Weights of a small GPT-style language model, trained from scratch on English Wikipedia: untied embeddings.
Each number is 50 + 15 x the weight over its row's rms, rounded and kept within 0 to 99. Layers, rows and columns count from 0. The size before them is the row's rms in percent of the matrix's.

# k: layer 8 attention key, 96x96, rms 0.116, rows 14-30, columns 0-95
# q: layer 8 attention query, 96x96, rms 0.124, rows 15-30, columns 0-95
k14 098:49 57 66 53 26 48 38 50 42 37 73 66 31 88 26 43 52 59 44 24 65 38 19 47 53 40 64 49 57 48 66 79 39 32 46 47 77 58 66 26 71 49 32 26 46 60 51 58 16 32 23 39 68 38 34 51 35 67 84 61 44 39 43 58 59 32 48 55 51 50 70 42 33 63 48 31 71 45 60 48 29 42 43 58 45 66 46 48 54 40 57 62 84 46 52 42
q15 088:80 56 46 29 58 49 38 41 41 77 53 66 31 43 58 49 35 47 73 63 81 48 36 29 45 78 49 44 67 34 38 60 82 39 42 58 62 40 38 63 42 32 54 41 67 24 27 28 46 32 71 54 39 44 51 62 54 36 45 31 71 78 45 55 30 46 63 85 46 55 65 57 22 57 58 50 53 52 44 65 39 44 73 44 33 57 59 42 08 60 59 34 45 36 54 51
k15 089:45 43 93 46 60 37 64 42 55 63 51 54 50 64 46 75 43 66 37 19 37 70 66 30 23 60 51 75 82 42 42 57 64 21 65 57 50 52 42 58 52 45 45 38 64 55 33 40 23 63 63 55 37 54 48 57 29 83 70 38 40 53 47 45 20 56 48 54 44 42 51 47 16 47 47 20 49 63 37 45 34 25 48 49 61 34 56 16 68 61 42 50 48 34 41 43
q16 088:61 49 24 41 41 53 62 26 46 61 70 41 52 60 53 57 40 41 61 84 60 29 27 20 48 74 30 71 61 73 57 35 79 48 23 59 47 39 41 63 31 50 58 68 63 42 65 49 48 39 55 43 33 52 37 30 60 51 73 59 54 66 58 67 45 27 49 38 64 63 78 32 33 51 50 67 41 66 42 71 39 55 74 61 28 46 40 16 73 53 32 41 69 54 39 43
k16 091:37 35 50 42 63 46 69 25 33 75 44 43 60 26 39 55 44 55 56 51 52 48 82 19 25 64 56 66 66 53 34 40 56 51 65 35 35 47 56 59 31 48 63 43 59 49 72 82 54 70 55 56 41 59 54 13 63 36 39 57 35 72 45 76 77 78 45 47 51 49 50 41 50 47 51 25 55 22 26 38 34 39 68 45 69 33 48 28 49 63 38 20 70 45 56 45
q17 090:50 49 35 30 57 38 41 45 70 61 49 56 56 51 87 65 36 54 48 61 48 83 32 39 49 52 23 19 23 53 61 43 53 63 39 41 22 75 79 46 43 56 65 31 56 36 45 65 52 51 40 50 67 56 53 56 52 68 30 42 61 31 47 42 73 21 43 62 46 46 62 34 58 56 77 39 52 40 52 57 46 35 80 71 61 53 30 63 27 52 64 62 85 37 52 78
k17 087:42 48 56 41 38 46 40 45 67 52 39 76 22 45 69 58 42 41 64 38 62 47 32 41 46 45 55 48 27 34 70 46 60 57 38 50 42 52 58 51 79 76 77 45 46 66 41 56 51 59 25 44 86 46 20 50 67 71 44 40 40 48 44 49 51 26 46 33 56 34 86 60 40 68 37 16 63 59 57 51 47 41 77 83 59 55 52 20 51 18 42 54 61 51 67 70
q18 096:49 25 18 42 38 44 41 37 54 31 48 39 65 46 56 66 63 49 36 77 59 56 17 49 41 12 43 26 54 61 47 59 42 59 56 41 35 65 59 40 63 37 32 46 52 63 79 72 26 66 31 61 57 33 44 51 68 60 50 63 36 47 57 61 61 51 48 46 64 46 71 63 71 68 56 57 45 29 43 51 71 54 09 64 52 44 63 44 86 38 67 58 71 39 67 71
k18 094:30 44 49 29 53 79 40 31 54 26 55 74 50 46 63 64 69 48 32 47 41 36 60 44 37 24 46 42 64 43 29 47 62 53 66 40 42 34 59 47 46 79 43 21 48 61 45 59 69 45 32 66 77 42 36 45 68 38 20 47 46 29 49 72 66 80 66 51 71 46 32 36 45 20 37 76 65 49 70 36 62 61 47 48 63 38 54 58 75 55 65 48 70 44 79 53
q19 099:39 43 46 43 22 66 38 62 69 34 52 79 54 76 45 30 18 55 38 48 27 41 70 40 41 13 56 37 25 54 35 78 45 45 69 44 53 46 77 38 62 70 22 58 58 45 50 57 67 60 56 26 76 38 49 65 47 63 59 42 31 48 53 60 77 52 51 51 27 23 46 66 48 44 56 43 51 30 56 60 45 51 34 60 60 68 45 46 20 43 27 49 71 42 69 61
k19 105:61 34 46 53 20 78 41 65 72 30 45 72 68 70 49 50 68 50 40 19 66 60 46 71 48 24 46 44 54 50 67 43 68 37 35 51 38 66 69 58 67 44 17 33 30 66 57 49 50 18 38 23 62 34 52 43 36 48 51 44 54 45 56 53 54 54 40 74 46 58 70 50 38 54 58 47 74 62 65 41 51 44 42 79 28 63 64 71 40 46 17 45 78 36 44 67
q20 106:52 48 60 59 31 45 62 72 57 40 62 56 57 74 54 48 38 44 52 28 51 40 59 42 60 83 55 58 29 48 41 51 53 48 48 51 45 48 53 58 45 46 67 39 80 56 41 49 50 39 52 10 60 33 33 45 34 36 61 16 43 59 40 36 80 54 38 66 38 36 38 31 18 38 30 87 75 71 65 62 35 69 74 53 53 78 20 42 33 62 31 54 41 53 59 50
k20 113:81 57 28 48 41 29 56 43 62 76 37 49 69 58 63 57 33 72 50 30 26 47 76 45 51 53 63 60 36 44 54 36 59 36 48 37 41 69 65 76 59 47 41 60 49 52 64 57 63 42 39 26 49 51 48 57 54 51 26 48 44 60 68 39 48 59 29 40 57 50 76 53 46 73 56 43 43 14 33 45 43 43 69 69 22 60 38 51 33 02 60 76 52 38 17 46
q21 098:34 60 59 65 53 66 35 57 46 69 52 60 57 62 57 51 61 51 61 39 34 44 74 74 66 78 24 69 51 28 53 48 39 43 52 34 78 27 40 27 63 42 47 15 34 60 36 26 58 48 67 63 52 70 62 37 25 35 52 55 68 35 42 40 61 50 44 54 46 55 13 63 32 34 72 56 61 57 59 25 38 57 52 41 54 57 49 60 32 52 13 43 76 70 29 61
k21 103:68 66 53 53 37 45 55 56 57 47 45 36 47 39 58 43 42 38 46 23 70 59 74 54 91 58 35 63 24 41 71 52 24 52 62 57 52 45 35 33 65 14 65 54 28 72 55 20 30 34 57 27 57 36 25 49 42 50 84 72 44 43 70 21 59 43 65 58 36 47 68 55 53 84 52 53 41 50 38 62 59 54 27 50 41 70 31 50 38 46 51 69 40 49 45 40
q22 093:27 43 70 64 35 53 34 69 72 47 73 42 53 55 92 19 60 41 79 06 38 68 43 54 73 83 46 79 33 54 65 39 86 65 36 57 52 46 51 49 49 52 60 43 58 40 33 27 65 28 57 60 57 46 57 40 34 57 63 31 54 58 51 48 52 49 46 62 20 41 64 41 52 57 52 39 60 53 51 63 52 59 45 72 62 60 31 45 25 66 54 52 56 48 42 40
k22 098:23 76 40 44 14 54 61 53 40 56 39 33 44 51 54 36 58 70 83 33 34 45 38 25 44 58 70 69 39 48 65 37 58 61 41 33 40 55 44 70 68 64 40 38 36 37 20 29 54 75 58 58 51 58 50 66 44 69 48 60 42 40 62 41 45 37 60 59 45 57 62 59 61 78 54 54 30 01 35 47 65 31 83 70 61 45 57 38 49 43 42 44 55 71 35 61
q23 092:45 37 36 41 22 52 70 60 44 41 39 41 62 45 39 62 51 54 59 59 46 75 62 68 35 01 20 27 62 61 66 52 62 55 64 59 64 48 28 55 56 47 37 49 25 75 43 56 54 56 30 33 49 61 49 40 63 83 51 67 58 48 53 50 35 45 45 43 34 53 37 71 65 83 55 37 30 38 53 62 69 36 14 60 30 34 67 51 81 42 46 54 55 50 27 40
k23 098:26 39 62 45 55 69 47 67 30 28 68 37 26 38 32 36 63 32 22 76 80 55 54 61 31 42 47 37 42 47 69 49 65 80 32 50 35 39 45 58 41 58 53 42 36 18 54 36 67 75 52 48 68 45 73 45 30 39 34 62 55 60 44 60 46 58 60 52 58 63 25 61 60 51 45 38 50 59 52 61 95 45 35 64 29 30 33 48 71 74 59 67 58 50 55 50
q24 088:46 72 80 57 88 40 58 76 28 60 86 45 36 48 20 23 46 58 48 50 20 28 43 51 77 65 31 45 38 62 51 52 27 44 35 41 52 42 36 46 30 77 65 61 50 38 62 49 76 49 45 44 35 57 52 64 45 59 28 75 44 71 40 60 40 27 51 49 41 50 76 50 50 61 54 54 54 50 49 54 33 32 62 44 78 67 41 45 21 62 33 61 58 43 42 44
k24 091:58 35 61 69 53 55 52 40 45 45 57 48 54 69 00 51 45 59 74 63 65 23 24 54 58 54 52 73 37 60 25 67 22 35 53 52 56 50 47 66 53 50 50 74 22 62 52 72 55 48 53 30 43 42 52 46 53 59 78 56 41 66 62 64 55 23 51 29 34 57 46 65 65 68 41 38 58 48 54 55 22 32 65 57 49 90 37 44 29 53 23 49 39 61 58 27
q25 084:52 41 49 61 34 47 72 58 66 46 43 42 56 52 55 30 75 54 18 18 37 66 46 39 63 37 36 56 30 42 59 49 14 62 52 47 32 64 71 73 59 44 50 71 55 46 27 57 33 46 34 38 52 65 43 71 50 65 67 74 36 24 49 29 32 11 48 44 52 54 65 61 70 69 74 44 63 57 45 45 65 50 60 69 59 45 50 85 46 44 79 63 46 32 43 41
k25 088:56 50 48 55 33 28 38 38 51 33 55 59 35 32 45 35 71 38 60 91 51 44 37 44 58 35 58 43 63 67 54 64 33 75 40 49 64 76 72 52 81 66 58 80 53 24 38 56 16 75 37 60 60 19 59 69 55 74 47 55 32 49 58 36 53 20 46 44 69 57 41 52 61 69 53 25 54 33 53 60 56 23 62 55 30 57 48 46 49 35 52 57 25 51 47 54
q26 093:35 36 40 48 57 57 58 59 43 44 50 43 85 49 39 56 22 47 29 60 49 58 31 53 52 47 33 23 48 29 44 85 61 54 55 36 41 56 48 50 37 35 53 46 82 74 41 39 41 78 68 29 44 23 57 63 43 57 54 47 33 51 55 57 53 66 38 69 57 41 70 59 44 48 59 72 69 42 54 71 33 48 70 29 16 45 69 57 26 73 40 51 42 94 53 63
k26 100:51 32 51 58 30 43 41 55 53 28 40 36 59 81 55 57 40 32 41 19 29 71 79 51 39 62 74 55 50 29 49 52 58 33 65 63 40 68 55 54 54 31 47 56 48 56 30 38 27 15 50 22 44 57 21 54 55 64 46 47 31 70 75 80 47 70 45 64 66 68 60 49 53 50 49 49 47 35 57 45 70 52 58 64 12 41 45 45 60 15 61 54 32 53 49 30
q27 086:74 39 35 56 83 45 45 33 18 36 27 73 53 51 29 64 44 50 47 58 56 12 48 70 50 53 32 49 57 54 32 46 41 46 38 39 57 63 32 58 68 37 49 53 40 50 71 37 58 55 30 38 63 46 60 54 53 47 50 60 91 76 39 33 26 43 46 54 64 74 42 77 56 55 60 84 34 59 54 47 65 38 62 49 26 36 48 49 70 34 25 41 53 65 24 42
k27 092:61 33 67 70 65 43 40 40 37 46 44 66 76 37 43 60 40 50 26 61 54 73 85 23 60 68 38 48 58 19 47 99 42 49 45 59 50 36 40 44 39 46 69 61 42 60 60 46 50 62 68 35 61 48 54 33 53 34 49 37 33 64 53 55 50 36 60 52 47 55 36 54 41 33 31 31 51 65 38 62 75 48 13 36 50 62 30 69 56 80 23 39 43 38 56 31
q28 103:54 25 71 54 38 33 51 44 42 39 50 34 52 47 86 43 55 42 75 32 61 41 53 82 61 33 40 41 54 29 58 59 71 64 47 51 45 54 47 38 43 58 42 42 52 43 45 55 46 76 66 49 48 36 54 72 27 53 73 23 49 53 44 17 83 45 42 61 45 21 91 66 54 64 60 44 48 61 48 78 70 61 32 55 51 73 44 44 53 43 49 47 35 91 54 40
k28 106:48 48 66 28 43 41 29 42 48 46 50 30 52 60 66 56 53 25 53 34 28 31 72 49 49 67 78 65 41 43 69 53 71 27 48 40 54 62 65 40 58 59 33 42 40 49 58 54 47 48 63 52 50 74 21 71 37 64 38 33 58 36 67 65 45 37 53 82 52 35 47 74 60 40 48 90 46 16 52 45 57 46 44 78 68 47 66 47 59 17 43 53 28 61 17 50
q29 088:14 46 78 54 57 42 36 41 60 41 57 49 42 64 63 54 49 52 38 58 53 21 65 80 50 47 70 40 54 47 42 39 47 48 55 34 61 55 52 18 56 55 45 27 37 71 76 59 57 55 63 57 22 52 66 44 32 36 35 53 32 28 53 49 84 55 54 46 53 32 44 40 46 21 51 57 52 50 75 49 36 77 38 17 86 57 67 43 42 49 26 56 53 85 65 48
k29 095:59 55 45 55 44 60 42 60 55 48 32 42 53 53 58 39 60 44 58 27 51 26 53 60 77 57 43 50 23 61 55 48 46 45 54 63 51 46 41 15 51 41 27 51 32 75 78 63 53 00 42 37 33 68 25 29 68 45 51 34 54 25 57 42 66 50 41 67 38 45 58 35 59 49 61 86 48 42 67 46 28 77 29 51 69 69 62 63 46 22 49 66 63 51 62 44
q30 097:61 65 77 35 57 40 37 54 45 69 66 60 38 46 39 43 60 51 60 56 64 43 41 24 47 76 67 75 53 61 44 34 47 40 60 55 72 25 44 61 47 46 49 63 53 25 45 37 67 21 58 53 28 44 67 41 55 28 31 55 61 61 59 55 43 51 81 55 41 70 39 28 28 39 23 43 62 60 53 40 17 57 76 45 57 63 42 40 14 71 77 47 43 24 67 34
k30 098:42 72 64 62 64 41 68 50 39 66 51 61 47 48 31 57 47 74 51 46 50 48 26 39 38 62 32 60 56 82 25 39 54 34 64 57 59 42 36 61 34 63 26 35 80 44 48 73 36 43 41 56 10 57 73 52 65 76 67 68 55 44 21 25 32 42 49 47 47 62 71 33 43 42 56 30 43 58 61 41 12 37 68 15 56 50 46 45 30 57 60 53 63 39 50 48